config = dict(
    num_hidden_layers=13,
    num_key_value_heads=4,
    head_dim=64,
    vocab_size=8192,
    hidden_act='gelu',
    tie_word_embeddings=True,
    init_std_down=0.0,
    optimizer='muon',
    lr_mult_down=1.5,
    beta1=0.95,
    batch_tokens=65536,
    dataset='wikipedia_en',
)
Each number is 128 + 24 x the weight over its row's rms, rounded and kept within 0 to 255. Layers, rows and columns count from 0. The size above them is the row's rms in percent of the matrix's.

# layer 5 MLP up, 1024x256, rms 0.331, rows 567-620, columns 128-255
size [110  98 122 100 102 101 109 106  99  91  93  98 109 108  99  90 101 106 102 101 106  95 101  92  94  99 115  93 103  90  98 108 122  90  94  86  85  90  99  91 101  99  90 100  98  96  98 100  94 102 103  88 107  97]
[[137 119 130 111 170  98 112 175 130 144 112 179 119  98 157 150 148 115 121 106 156 118 112 133 154 163 161 125 115  87  80 151 154 147 147 162  97 125 136 105 108 133 143 143 122 130  80 126 159 151 171 123 122  89 125  80  93 110 133 162  78  91 107 112 124 166 140 104 153 114 124 143 113 125 139 149 120 106 135 162  71  72 126 106 129 125 132 136 160 121 100 102 114 135 100 148 155 143 145 139 111 160 141 132 175 136 141 134 116 108 118 143 154 112 147 195 117 110 108 112 122  90 140 175 136 108 129  79]
 [139  99 179  76 155 147 127 154 106 139  97 192 116 138 139  96 161 107 154 143 157 120 146 117 172 131 143  93 139 112 130 123 110 125 109 158 131 112  94 138 125 174 129  68 103 131 156 170  97 133  94 143 128 142  73 122  95  85 145 179 110 166 140 117 132 123 154  87 147 168 127 124 106 123 124  81  62 204 117 132 136 117  93 111 121 134 108 149 107 112 118 123 122 158 121 131 107 142 152 125 120 125 100 103 130 131 149 141 112 104 149 151 110  99 123 134 120 153 102 121 113 123 144 144 125 141 109 128]
 [133 146 148 112 149 145 154 136 181  91 134 106 145 112 180 135 119 121 130 181 152 126 112 109 154 197 130 168 165 141 159 127 160 149 147 113 140 119 114 159 139 134 130 117 156 122 135 123 136 107 144 102  82 120 106 132 152 126  97 156 106 129 104 149 125 132 164  90 155 153 129 137 157 134 108  80 174 100 139 154 175 109 113  87 167 111 107 121 137 139 102 124 126 149 118 128 108 113 126 100 137 160 139  32 121 127  84 146  95 112 104 115 113 134 126 123 132 113  91 144 131 141 171 101 114 169 119 118]
 [114 110 132 101 125 104  97  66 130 116 127 127 145 137 102 118 102 146 139 129 107 144  79  98 106 147 119 150 155 122 131 151 130 126 113 141 155 110 149 170 113 187 114 114 125 130 140 155 167 129 162 141 138 113 109 162 109 159 129  90 115  97  89 147 110 156 176 113 133 143 123  99 138 112 115 138 129 157  96 158  94 118 168 162 106  85  81 117 130 131 145 110 133 151 123 107 117 157 124 154 142 104 131  61 128 156 139 116 117 151 108 150 158 125 107 103 107 121 118  97 121  90 135 142 136 125 144 129]
 [121 113 156 150 124 122 135 117 168 155 121 122 124 117 139 145 106 131 173  85 117 140 110 106 134 138 103 136 127  92 128 161 107 166 124 138 138  98 136 140 109 105 121 119 164 121 109 145 125 139 151 107 161 140 103 150 159 161 133 111 125 161 100 178 134 104 141 139 115 152 111 140 105 149 166 148 104 106 137 157 164  90 104 117 138 118 136 115 146 138 148  85 165 131 109 163 161 112 115 142 106 122 109  96 157 135 161 148 127 110 134 114 151 153 160 112 107 175 125 160 114 131 146 105 183 111 143  89]
 [ 87 151 114  93 127 120 128 148 101 129 104 113 104 133  85  83 120 125 140 110 129 104 156  81 146 100 120 135 172 139  92 134 163 168  97 145 116 147 119 109 160 101 159 130 114 113 128 108 157 178 130 113 153 121 156 123 155 152 142 108 129 111 125 126 148 116 156 131  98 129 123 110 106 168 143 176 121 153 145  75 105 102 142 153 132 122 128 105  59 125 172  93 152 164 127 122 152 120 103  87 136 138 129  97 139 168 100  95 158 122 189 153 117 157 132 112 135 173 130 147  62 155 126 154 177 130 165 109]
 [104 125  77  98 126 120 102 120 131  66  78 113 154  87  94 164 142 107 133  94 113 139 160 136 106 132 167 119 140 121 155 124  89 119 128 113 136 168 125 110 135 125 105 110 124 126 134 129 130 161 102  95 141 110 174 132 161 169 102 102 140 119 143 146 130 180 140 157  91 125 147 152 110 145 123 139 132 135 181 133 112 146 123 122 139 134 142 144 105 122 149 137  99 171 166 183 114 157 100 116 162 135 108 123 121 186 142 115 148 126 153 186 157 117  76 144 133 136 123 111  98  79 121  98  95 133 105 103]
 [138 119 172 133 143 127 108 131 111 110 141 105 134  64  96 111 144 129 203 153 119 132  92 122 127 103 105 150 165 132 139 187 122 106 146 112  73 156 117 177 120 140  81 148 111 123 123 119 120 122 132 142 114 127 136 110 139 108 125 146 121 152 121 125 126 144 120 130 126 120 149  89  91 129 102 146 102 128 118 137 152 103 129 112 141 142 153 119 121 117 131  84 129 130  64 122 106 122 142 101 100 103  87 150 123 122 139 161 169 113 130 117 134 128 128 153 139 106 133 116 151 130 118 152 114  86  97 109]
 [141 110 125 143  98 148 131 153 113 143 141 139  97  93 112 146 129  68 135 152 107  99 151 128  77 161 155  97 115 106 117 119 162 102 159 139 126 132  96 133 108 136 150 103 173 118 137 138 140 128 156  78  80 150 141 151 106 172 112 158 149 126 127  93 103 124 115 130 163 123 116 115 114  88 168 107  92 136 112  99 127 104 142 161  77 122 120  99 168  70 173 163 167  76 131 124 124 125 104 132 135 171 167  86 139 142 102 105 156 118 135 134 100 112 155  94 130 120 138 101 141 126 142 146 152 149 141 126]
 [143 124 116  89 138 130  97 119 134 164 170  94 108 134 109 132 148 128 123 104 159 107 114  97 142 115 152 120 110 113 134 109 127 148 145 134 145 173 114 108 138 158 133 156  96 129 153 142 117 145 121 152 151 117  99 122 142 140  99 109 119 131 154 161 147  77 117 127 121 107  88 119 177 175 125 150  88 113 173  81 171  91 105 168 108 109 114 115 126  89 137 170 164 147 117 175  99 132 124 105 170 103 177 163 142 139 123 157 128 142 164 122 164 133 125 105 103 161 145 156 154 131 137 144 137 142 128 135]
 [141 132 110 136 211 153 146 100 127 112 156 149 123 101 131 116 130 125  99 153 147 104 112 126 124 138 123 131 103 146 125 124 130 105 155 145 142 131 155 109  84  91 118 113 109 136 119 142  77 165 122 110 104 113  93 108 109 115 107 110 128 122 154 163 130  75  96 136 189 137 117  89 115 140 134 131 153 146  91 137 155 154 134 142 120 124 133 132 124 114 146  98 114 155 138  96 103 121 109 151 150 151 169 100  94 128  98 118 121 110 137 140 135 120 151 136 142  99  85 129 121 100 157 121 114 119 130 145]
 [150  97  70  94 138 110 143 154 147 114 153 131 157 115 131 171 139 134 143 107 123 143 108 130 175 128 104 163 131 130  63 148 113 101 119  87  82 143 121 142 103 179 133 126 134 121 126 125 128 121 155  82 128 173 136 121 133 106 150 106 116 123 138 142 121 139  99 142 114 127 132 158 125 177 138 146 134 102 168 103 159 127 139 120 111 126 144 140 142 129 166 131 133 161 164 163 127 112 159 122 149 116 109 132 146 118  96 111 176 154 113 134 142 113  99 121 125  70  85 106 144 110 133 176  94 121 140 130]
 [149  91 166 125 144 119  91  83  75 136 138 101 155 176 133  94 116 162 139 126 120 141 105 131 130 186 120 130 176 162 138 117 138 135 115 127 136 110 128 149 115 107 122 112 145 130 127 106 125 141 183 150 131 129 133 128 147 104 122 143 103 157 110 163 148 182 152  89 133  74 130 149 104 118 110 113 118 161 117 157 130 144 165 137 116 148 109 107 142 101 137 105 125  86 122 121  93 116 143 130  81  87 113 121 146 151 117  75 141 126 127 113 156 134 130 111 104 126 105 109 144 111 128  91 127 124 100 139]
 [167 109 120 141 126 131 163  97 114 188 133 108 135  98 111 136 114 145 150 128 140 142 125 109 130 158  96 120 128 146 118 170  98 153 159 129 164  73 167  94  82  92 105 126 115 165 105 109 123 127 159 114 123 124 189  78 140 179 115 110 117 122  95  96 169 170 137 116 106 121 151 110 129 106 138 127 130 126 105 135 138 102 138 128 144 119  94  91 116 124  93 119  93 138 129 132 127  80 118 124 109 148 165 113 129 113 100 136 146  80 150 106 110 149  78 140 124 167 124 120 147 124 126 116 128 118 128 123]
 [155 119 122  81 106  73  84 129 114 125 156 116 123 110 105 122 129 115 127 108 150 136 127 121 128  55 139 151 114 150 139 111 142 111 109  79 149 166 102 131 124 124 152 161 178 173 142 169 105 152 140 203 134 107 108 126  93 111 148 151 113 142 101 103 159  86 173 139 147 136 137  95 152 145 169 122 121 148 168  90 136  96 138 143 131  90 117 127 106 102 131 119  78 136 113 119 151 121 134 134 150 165 113 101 104 140 129 169 126 134 109 182 123 108 103 108 119 121  95  99 145 116  87 123 137 129  96 130]
 [172  99 129  99 111 118 174  95 130  94 172 111 115 166 114 162 104 130 110 103 159 132 103 133 171 192 148 104  90 118 135 120 134 108 103 160 198 133 151 137 120 124 167 165 132 110 149 135  89 130 105 122 131 123 119 114 147 113 155  97 136 102 131 161 139 121 124 132 101  94 128 135 125 149  87 156 138 173 143 129 159  92 118 122 116 160 128 142 123 114  93 131 101 136 129 135 140 132 134 129 135 125 141 122  88 144 124 102 154 144 130 132 125  96 118 149 164 134 123 150 133 109 124 103 153 145 125 136]
 [138 111 100 154 172 137 155 106  93 129 106 177  80 140 105 136 100 148 144 114 173 103 182 148 114 124 131 119 107 125 103 104 110 174 135 112 113 110 138 111 153 174 110 170 124 174 119 106  91 175 105 128 155 156  96 116 129 156 138 132  92 136 121 151 143 130 134 176  99 125 148 135 114 133  99 143 137 163 127  56 162 115 113 129 159 119 122  83 116 136 109 127 105 146 168 131 101 159 134  91 143 123 134 133 110 158 163 125 160 106  69 132 105 149 146 121 141 133 146 137 191 104 133 140  96 168 134 113]
 [131 130 119  95 143  74 171 132 124 146 124 124 119 118 145 129 137 178 120 119 142 131 133 129 152 145 119 126 134 142 159 122 100 116 126  99 117 180 102 109 119 118 118 132 131 124 185 106 113 148 142 129 123 133 110 129 101 131 111 136 116  90 107 138 163 132 164 140 168 147 101 115 126 148 113 153 136 119 130 117  99 115 108 125 136 134 170 112 168 108 148 148 144 153 104 146 163 170 122 118 119 113 143 107 137 126 129 156 127 145 121 134  54 102 146 102 148 121 112 130 142 118  95 170 146 118 112 121]
 [142 130 125 156 108 115 126 146 119 141 115 132  81 119 158 101 150 120 121 150 150  92 124 117 138 150  93 116 111 134 126 133 139 115 135 121 138 138 130 127 159 159 148 134 139 172 129 128 124 144 131 125 128 120 128 150 128 104 110 103  95  94 122 137 107  99 147 125 133 121 135 116 139 163 101 129 134 134  99 158 128 104 101 126 119 136 125 128 121 167  72 107 145 182 127  69  99 209 100  85 112 143 120 127 153 131 122 136 121 159 138 122 121 147 159 129 107 102 129 120 107 108  94 151  88 143  97 120]
 [166 112 160  98 115 148 143 163  87 151  60 115 120 136 134 129 118 137 144 167 126 130 153 145 150 103  79  81 157 159 132 126 145 123 143 107 127 103 127  96 123 145  89 143  90 108 148 162 139 139 155 103 128 127 140 145 116 118 139 127 136 111 101 155 110 121 144 160 140 147 138 147 110 131 114 152 128 148 141  95 133 128 110  87 136 109 123 124  98 148 137 144 174 114 110 123 138 142 109 128 103 111  95 176 115 182  94 103 100 136 161  92 133  84 137 101 151 158 104 103 128 112 163 197 147 142 171 153]
 [130 132  96  88 126 148 126 117 120 103 109 138 129 133 136  98 106 219 101 107 165 115 116 133 186 124 118 101 111 169 121 114 114 124 104 155 187 101 162  90 150  66 108  66 135 153 126 135 165 133 158 172 141  94 131 119 157 196 167 158 138 147  94 136 118 127 141  87  91 112 185 139 126 115 149 139 170 179 129  96 148 107 141 128 127 122  92  80 110 157 125 152  98 142  92 168 118 146 138 110 109  93  72 139 117  99 106 127 115 125 115 149 143 127  94 107 141 140 112 134 115 139 119 113 142 141 121 130]
 [130 149 132  95 149  82 134 125 162 139 161 161 151 128 124 152 104 119 110 117 141 125 123 163 133 131 116 135 101 107 146 159 126 130 157 115 108 138 133  72 119 122 133  82 151  84 168 143 160 137 136 132 129 166 116 142 100 162 130 109 119 150  69 147 153 124 124 145  75 112 146 111 125  97 148 117 119 127  97 163 150 101 161  97 114 134 115 179 135 106 155  85 160 110  83 156 146 126 130 172 119 120 141 142 145 126 131 122 118 140 160 115 165 155 130  92 144  93 109 127 125 113 108 160 112 104  69 132]
 [120  80 153 100 128  91 123 108 148 123 157 154 130 158 135 147 154  97 134 148 179 140 135 135 164 143 103 114 111 154 102  89 119  82 114 157 118 143 157  95 115 102 131 146 124 104 121 151 186 143 116 124 106 150 122 152  82 138 138 146 121 156  99 163 139  92 156 117  86 160 111 114 156 102 118 158 110 117  96 123 128 126  98 156 102 144 107 102 127 125 130 117 102  78 165 100 118 124 129 150 106 111 135 114 133 135 162 158 124 155 130 119 134 158 139 134 162 133 104 151 111 125  99 117 158 113  95 143]
 [136 133 110 147 106 135 177 127 112 157 108 107 133 135 108 170 158 130 128  93 111 100 139 120 151 129  78 129 139 124 109 130 131 144 106 149 139 125 106 113 116 117 127 114  94  89 118  79 139 133 104 101 138 154 106  98 140  87 144 121 132 131 136 152 134 153 126 119 127 117 108 131 113 154 112 139 143 175 162 119 143 122 181 159 159 106  88  96 150 109 171 107 127 145 148  88 117  77 119 114 167  86 164 126 121 121  87 170 156 141 152 130 145  88 130 125 127 140 131 100 148 134 162 114 134  88 117 120]
 [121 128 132 153 113 131 130 131 115 102 100  80 119 149 150  92 157 123 117 104 108 147 119 179 107 124 145 132 131 125 108  87 124 102 178 110  60 105 120 137 143  93 111 133 118 101 118 120 123  84 140 190 117 148 125 140 140 123  98 137 167 159  83 146 155 124 137  85 141 110 172 129 127 165 177 133  94  78 169 172 106 118 141 110 108 150 149 155 157 109 146 134 185 141 135 137 115 124 129  87 145 120 122 168 134 123 135 147 126 120 130 161 149 111 139 133  86 163 110 154 119 106 131 153 151 141 163 150]
 [134 109 101 123 132  93 159 115 162 138 144 101 160 132  93 146 162 118 132 135 119 119 134 122 131 146  82 128 137  98 132 135 107  89 122 108 126 118 142 115  91 101  81 117 104 136 115 141 156 143 141 101 113  95 131 160  93 150  95 128 133 103 121 118 115 163 139 143 126 124 155 135 102 108 140 147 123  79 126 117 118 143 124 147 117 135 141 166 158 118 115  99  96 100 144  99 144  97 189 178  79 156 124 118 165 153 106 180 123 175 158 162 151 153  90 131 145 118 109 148 125 129  87 135 102 141 166 121]
 [139 115 114 140 124 147 141 140 126 158 119 143 129 128 123 152  94 126 161 168 163 112 140 120 119 103  93 116  96 128 139 131 107 147 132  86 162 132 134 100  92 136 150 134 106 139 139 116 124 127  84 118 134 104 120 106 178 168 119 116 114 102 134 158 124 198 122 148  73 113 121 109 156 135 142 154  83  82 113 110 156 147 149 127  91  92 144 171 134 121 165 140 154 165 145 140 138 154 150 132 131 137 155 130 191 169 126 145 149 120 104 152 145 117 128 111 118 133 101 106 147 118  84 123 150 102 111 166]
 [112  93 140 126 156 157 136 123 103 132 160 109 113  94 104  95 203 105 100  94 145 156 122 145 153  90 152 121 119 114 119 142 112 113 140 141 158 138 149 182 165 121 165 129  78 164 121 148 112 146 136 143 172 155 102 166 130 109 115 134 108 145 106 162  95 117 153 141 151 135 130 115 135 117 117 132 152 123 124 131 101 134 146 183 137 125 103 133 104 123 132  80 154 157 134 116 102 134 126 126 125 144 114 155 152 133  97 165 137 114 168  97 135 151 191 172 131 134 110 137 142  86 153 131 136 133  51 118]
 [115 176  89 124 120 127 131  91 131 136 177 164 115 116 119 139 185 142 154 123 109  67 148  90  91  95  97 166 109 161 127 157 121  97 127 123 112 135 108 120 125 126 132 139 111 114 127 129 143 148 125 128 149  66 173 120 160  98 115 145 124 146 115 146 134 121 114 162 157 146 126 122  86 156 161 150 155 110 149  96 117 135 157 164 117  97 109 108 124 141 119 106 132 141 170 121  70 147 105  90 123 134 124 130 155 119 138 152 148 109 148  93 114 116 120 115 123 106 126 139 120 137 109 122 138 100 128 113]
 [ 87 134  81 154 174 112 118 185  85 169 139 124 103 103 153 136 104  98 144 133 132 135 187 137 129  96  95 129 133 168 133 113 136 151 139 120 116 109 120 103 160 116 154 112 106  83 163 139 106 122 107  99 110 119 122 148 146 123 124 161 148  87 123 143  99  87 137 157 127 152 163 145 124 137 122 106 113 149 135 111 113 128  84  79  91 125 186 119 118 117 141 122 128 141 174 129 128 117 127 141 155 130 125 201 140 145 176 117 151 127 175 100 145 143 125 140 165 100  94 171 146  98 108 160 140 138  93 139]
 [166  93 129 152  86 122 155 120  93 169 145 149 151 122 100 122 114 108 122 145 150 125 113  86 132 115 130 138 146 112 144 147 149 155 120 118 157  87 143 102 109 152 132 108 104 149 121  76 132 143 116 150 134 161  88 127 130 141 161 119  94  97 123 121 133 117 140 121 139  99  97  75  98 116 157 143 125  98 120 147 158 121 165 126 117 111 121 158 108 122  95 109 133 124 105 124 136 148 125 137 160 101 139 149 135 111 148 108 151 125 119  89 144 147 136 112  75 165 124 122 117 129 131 127 131 153  67  83]
 [149 100  82 100 127  94 146 156 149 131 138 142 151 121 176 146  73 104 118 121 134  94 129 153 160 151  86 137 135 141  85 138 117 113 166 153 130 128 129 152 102 133 140 178 123 123 161 103 141 136 143 131  89  89 124 126 115  95 105 145 104 151 111 133 130 121 164 144 114 101 134 175  95 157 124 121 128 114 104  84 171 112 144 128 119 136 150 137 145 109 123 106 154 112 127  82 124 147 164 101 146 117 133 125 140  96 124 104 132 132 114 107 156 158 141 141 137 159 125  97 153 141 161 113  98  64 130 123]
 [ 69 157 132 129  85 127 127 123 115 120 136 122 126 163 119 158 169 120 149 127 129 113 121 156 116 105 122 137 133 137 126 145 167 146 128 109 138 192 136 124 136 175 115 114  63  83 142 100 165 121 112 122 117 118 117  69 169 160 104 146 111 148 133 129 138 148 159 145 116 142 121 149 115 113 134 101 106 167 135 111 147 134 129 154 152 107 126 121  86 107 135  98 110 145 138 141 164 142 127 110 124 162 159  89 130 118 142 110 126  88 169 117 131 115 140 117 119 183 148 168 140 112 121 110 176 126 135 114]
 [133  86 160 163  92 158 137 113 140 101 126 146 178  99 122 151  93 108 173 121 125 107 136 136 138 133  90  77 132 166 195 118 106 114 100 148 105 115 166  76 112 151 146 123 134 109 149 156 147 122 132 114 141 132 116 125 139  97  91 121 112 140 140 153 139 175 125 127 176 103 116 110 120 116 126 132  88  95 136 150 137 104 112 158 122 108 101 183 112 126 128 105 112 160 115 191  98 147 132 157 137 127 139 132 155  66 148 134 127 132 137 118 141 158 126 144 133 168 121 112 101 143 160 132 109 151 127  80]
 [140  87 148  75 117 195 109 132 119 127 147 138 122  95 139 123 135 123  99  94 113 111 165 102 126 148 174  97 160 142 144 133 128 115 133 135 146  82 143 147 102 108 198 123 106 157 143 137 132 145 156 116 109 108 134 102 141 152 115 106 152 130 156  79 121 141 138 121  90 123 100 163 125 134 115 128 137 143 124 120 111 134 115 152 145 116 133 141 167 115 143 149 110 118 130 137 151 157 143  88 161 142 107 130  78 148  88 111 143 137 116 142 122 127 144 183 106 139 147 123 138 135 121 124 105 147  73 126]
 [105 111 106 123 131 130 122 139 128 122  97 113 107 119 115 112  87 152 156 152 164 107 124 151 140 104 146 138 123 110 138 112 119 143 110  99 119 115 122 142 155 107 148 112 122 148 160 111 144 120 116 114 145 115 191 160 152 131  59 112 142 134 137 138 148 113 150 144 117 183 125 147 122 108 133  91 145 154 111 143 153 148 203 119 100 128 146 114 148 111 143 127 139 139 109 161 169 140 148 105  97  61 119 124 155 143 151 117 142 133 109 116 131  92 110 188 140 138 157  93 145 126 114 123 153  91 161 115]
 [111 107 112 171 134 175 140 127 142 154 143  83 105 177  76 117 126 118 149 109  56 110  81 115 143 124 122 138 137 130  91 136 173 119 100 169 159 152 164 118 150 159 129 147  90  88 145 103 135 140 153  79 118 134 114 138 115 144 101 144 149 138 127 176 101 118 131 136 211 125 151 131 154 100 130 139 104 103 122 146 123 162 116 104 122 125 104 101 138 145 109 119 104 116 144 132 142 141 160 120  87 118 116 127 122 112 121 133  81 131 124 125 130 106  90 144 125 152 126 133 132 124 118 153 143 161 134  83]
 [120 128  96 101 173 164 123 140 133 160  98 103 188 133 148 125 116 161 193 132 138  96 112 128 127 155 147 113 103  80 121 131 135 124 116 125 110 153 144 134 123 151 129 101 144 132 132 166 105 135 187 134 152 152 141 147 139 152 110 105 142 147 157 155 156 140 140 118 134 137 142 149 129  96 123 126 149 129 100  87 111 125 123 126 132 174 114 118 111 127 151 106 117  99 120 136 147 111 127 114 154 105 131 138 142 143 134 116 152 121 144 152 149 112  94 129 137 147 128 136  90 138 130 128 125 104 149 101]
 [ 89 141  88 108 132  86 120 145 136 120  97 164 115 125 152  86  45  71 129 130 162 119 134 138 155 128 125 144 157 155 139 140 128  99 125 130  96 137 148  89 124 169  98 141 120 146 152 150 127 110 129 111 140 127  96 133 108 160 131 122 117 148 110 137 104 153 145  97 116 184 148 132 124 123 174 130 167 180 149  97 116  96 152 136 128 106 149 135 124 145 150 141 124 145 108 139 116 131 131 139 141 148 105 121 129 126 107 128 126 115 128 109 154 101 123 156 117 160 129 105 159 122 139 134 171 126  83 115]
 [168  90 170  98 140 122 138 135 144 134  83 117 119 149 150  98 126 134  94 174 132 110 126  97 118 154 149 170 118  93 121 170 148 132 114 136 162 119 134  87 153 130  96 114 125 175 132 123 121 167  96 125 172 131 116 115 137 150 118 149 147 111 110 124  88  97 123 125 146  84 107 109 103 155 119 118 127 122 129 109 153 149 114  99 132 144 145 134 134 111 108 122  87 163 153 135 126 154 131 160  70 119 129 160  60 158 119 136 150  88 106 117 141 109  70 142 121 169 152 139 163 157 110 148 131 141 106 135]
 [ 90 124 138 150 130 141 127 146 131 158 143 164 170  91 170 123 134 143 137 150 151 121 114 152 157 175  96 112 143 109 153 102  98 136 119 144 116 139 193 132 126 134 157 118  80 129 119 137 109 156 117 116 142 118 156 120  73 134 130 147 154 163 120 128 123 117 138 120 118 114 125 126 118 114 156  92 128 131  70  97 126 133 187 160 156 170 126 130 147 115 107 102 190 124 125 114 110 115 141  89  89 120 130  92 129  97 116 120 145 124 125 141  93 102 148 163 131 121 111 159 126 106 113 187 104 138 182  80]
 [126 141 104 143 122 140 100 132 100 142  93 217 109 131 141 131 104 134 123 143 113 114 153 112  88 151 112 118 107 159 120 135 168  76 107 106 148 145 126 134 129  77 111 111 173 128 125  90 135 133 135 133  86  98 116 101 129 126 128 141  89 116 117 132 151 129 162 154  82 148 146 127 126 106 130 114 168 143 158 139 167 123 170 139 127 140 161 154 160 136 142  99 177 116 104 142 125 142 141 139 129 163 121 116 154 165 117 129 139 152 127 149 170 164 137 124 119 135 136  79 160 150 120 165 132 129 106 104]
 [ 75 133 120 140 140 120 172 161 131 151 146 113 123  71 103 133 170  92 117 146 155 120 113 121 127 162 167 114 158 140 137 104 150 149  76 121 109 166 131 158 132  99 107  98 135 116 132 128 144 162 142 134  79 164 108 102 121 132 133 164 142 134 138 138 158 124  93 138 125 123 134 151  74 108 204 153 114 133 109 158 132 136  98 147 147 154 122  92 112 102 158 100 137 156 124  95 119 119 122 103 159 157 110 125 106 104 163 117 152  91 110 143  95 151 135 115 108 125 142 139 118 153 133 123 163 115 144 133]
 [158 120  92 126 112 141 141 129 130 154 113 135 121 156 132 122 128 160 125 144 147 132  87 137 142 118 135 160 121 148  96 145 132 157 120 110 128 151 137 139 134 143 115 110 123 126 118 160 119 125  65 109 129 167 142 132 136 138 158 153 138  71 165 125 126 135 132  97  92 115 174 147  75 115 118 126 161 139  99 119 120 103 102 150 167 145 104  72 117 127 179 108 177 127 118 109  74 127 162 104 124 116 142 142 127 151  94 122 162  93 118  84 145 164 144 124  77 101 130 122 129 141 107 149  89 114  79 133]
 [118 155 101 143 152 159 119 152  98 124  95 121  67 129 124 110 121 139 104 100 102  85 125 147 117 193 146 127 109  95 157 156 142 120  86 124 127 171 182 146 127 159 157 109 145 142  83 148 133 109 123 139 168 120 144 149 124 122 137 117 133  89 122 152 105 110  98 164 188 133 110 102 123 107 147 122 131 142 147 113 112 102 147 133  90 123 146 147 149  73 107 108 150 153 107 142 120 111 126 143 115 110 121 105 120 136  70 130 154 111 104  95 137  99 169 148 126 132  97 113 101 131 139 111 116 154 111  98]
 [ 99 144 133 148 109 125 112 120 107 144 168 131 145 167 146 122 113 161 172 115 154  85 161 115 115 195 109 136 154 108 147 148 112 127 149  86  93  86  90  89 127 123 123 138 110 128 138 122 135 113 102 140 141 122 117  55 124 124 125 138 123  74 171 110 119 155 123 112 132 136 132  89 124  90  92 142 197 163 111 139 113 120  92 102 162 158 114 138 119 107 165 118 133 137 145 127 104 123 127 132 170 160 142 169 136  70 130 119 122 142 122 128 130  84 122 127 134 114 106 134 117 141 173 158 165 131  99 120]
 [ 83 109 124  72 155  95 129  97 118 103 133 169 171 121 167 164  85 133  82 149 103 100 155 130 106 165  95 113 112 146 116 161 115 110 178 126 167 107 134 132 134  80 116 128 123 133 130 129 148 169 118 144 152  97 145 107  96 118 128 145 125 134 106 144 132 141 111 119 104 146 158 121 130 160 106  95 147 125 137 125 141 119 121 122 135 110 151 120 112 150 140 115 153 106 127  98 101 129 124 128 143 148 144  98 162 130 142 158 119 170 188 128 142 175 168 126 136  99 114 120  76  82 133 150 128  86 112 139]
 [164 145 132 108 124 132 129 144 100 124 153 109 112 154 114 120 107 168 150 134 159 129 118 134 139 149 128  71 101 121 133 150 128 163 112 153  55 136  92 132 129 139 124  93 114 113 131 140 183 196 116 108 135 116 151 157 140 106 102 111 131 147 143 160 136 119  99 120 121 159  86 119 124 147 143 111 118 143 115  70 142 132 140 139 137 169 203 135 142 121 141 129 114 118 126 144 110  94 177  94  95  89 126 131 113 113 117 157 120 135 120  98 111 105 127 162 146  91 141 167 166 124 134 147 122 128 122 110]
 [136 122  99 119 112 152 116 152 130 122  87 151 137  91 151  88 129 119 100 144 105  64 110 121 119 125 100 146 133  83 153 122 137 133 154 157 183 149 119 120 116 156 108 152 131  73  73  99 104 111 132 199  92 155 120 136 150 123 147 161 138  94 106 107 125  90 149 119 172  94 132 139 127 148 143 124 119  90 106 170 138 122 125  93 110 132 131 127 100 158 164 136  93 117 141 131 144 127 108 147 117 157  92 136 114 144 137 177  87 174 146 142 125 158 137 106 105 117 147 111 149 108 110 165 145 123 154 104]
 [128 122 115 149 143 169 174 160 123 125 113 187 126 106 139 141 134 174 145 138 136  86 144 113 151 117  99 146 139 140 129 148  85 139 140 108 109 176 109 157 105 138 131 142 123 137 101 129 108  94 158 146  98 142 158 109 143 128 113 118 142 100 109 167 104 141  89 145 135 113 161 110 115  90 103  92 109  95 112 151 126 101 151 153  75 113  83  73 144 114 101 179 144 141 151 126 136 129 129 139 115 107  98 120 136  82 127 163 162  79 101 104 149 157 113 150 146  86 138  83 155  99 117  75 114 148 100  96]
 [129 129 124 147 127 108 169 127 109 122 103  84 105 124 113 196 105 120 114 143 188 160 117 119 124 163 136 119  97 130 121 130 166 172 131 110 129 128 148 147 154 128 101 109 121 101 146 152 115 150 132 110 102 136 138 116 117 169 125 147 120 134  94 122 106 103 144  96  72 122 135 120 114  98 105 116 164 178 147 148 175  76 149  90 158 124 129  96 118 136 179 122 132 121 122 123 134 138 128 122 134 191 118 146 121 129 145 113 158 131 133 120 131 184 143 126 120 122  92 158 127 119 116 133 109 152 104 136]
 [144 127 152 181 163 164 150 139 139 189 123 131 140  98 161 121 136  84 180 113 141 121 144 114  97  99 150  93 154 158 151 104 121 172  96 128 116 101 152 126 133 170 122 123 142 149 126 112 146 151 131 150 163 144  62 139 117 167 125  94 133 106 115 141 161 106  87 130 180 122 132  99 122  88 150 137 151 122 145 132 147 141 116 135 113 101 109 157  79 109 148 146  89  87 142 111 154 144 152 169 118  86 137 149 130 135 107  97 150 110 134 118 128 116 125 128 125 127 131 107  87 147 122 103  84 136 133  97]
 [173 137 101 122 141 125 140 152 129  94 135 160 117 169 118 161 147 116 108 154 155 106 104 183 112 127 131  93 125 162 120 117  76 145 180 139 166 166  91 109 105 138 125  77  93 115 167 142  93 182 132 113 117 120 113 148 120 120 108 137 100 112 132  97 115 177 160 111 137 113 153  88  77 124 125 110 162  87 133 147 124  87 120 150  95  83 110 146 131 141 167  88  81 155 139 137 104 110 144 131 117 154 115 147 140 135 170 119 131 116 119 141 142 167 104 136 109 116 149 131 141  78  76 143 145 146 100 155]
 [124 127 109 153 141 122 117  96 143 128  88 181 164 114 124 146 120  95 119 132 116 119 186 163 129 170 152 156 115 122 119 135 137 153 134 156 159  98 150 146 131  68 146  88 142 122 153  75 120 141 104 152 140 136 103 140 127 150 171 133 112 144 152 102 181 103 112 110 104 136 146 167  97 109 147 103 146 134 110 153 134 115 149 107 129 136 131 167 143 137 103 129  97  90 151 102 112 129 123  82 124  95 131 162 111 133 120 125 138 154 138 102 130 165 133 143 140 127 114 166 125 163 143 140 112 136 107  65]]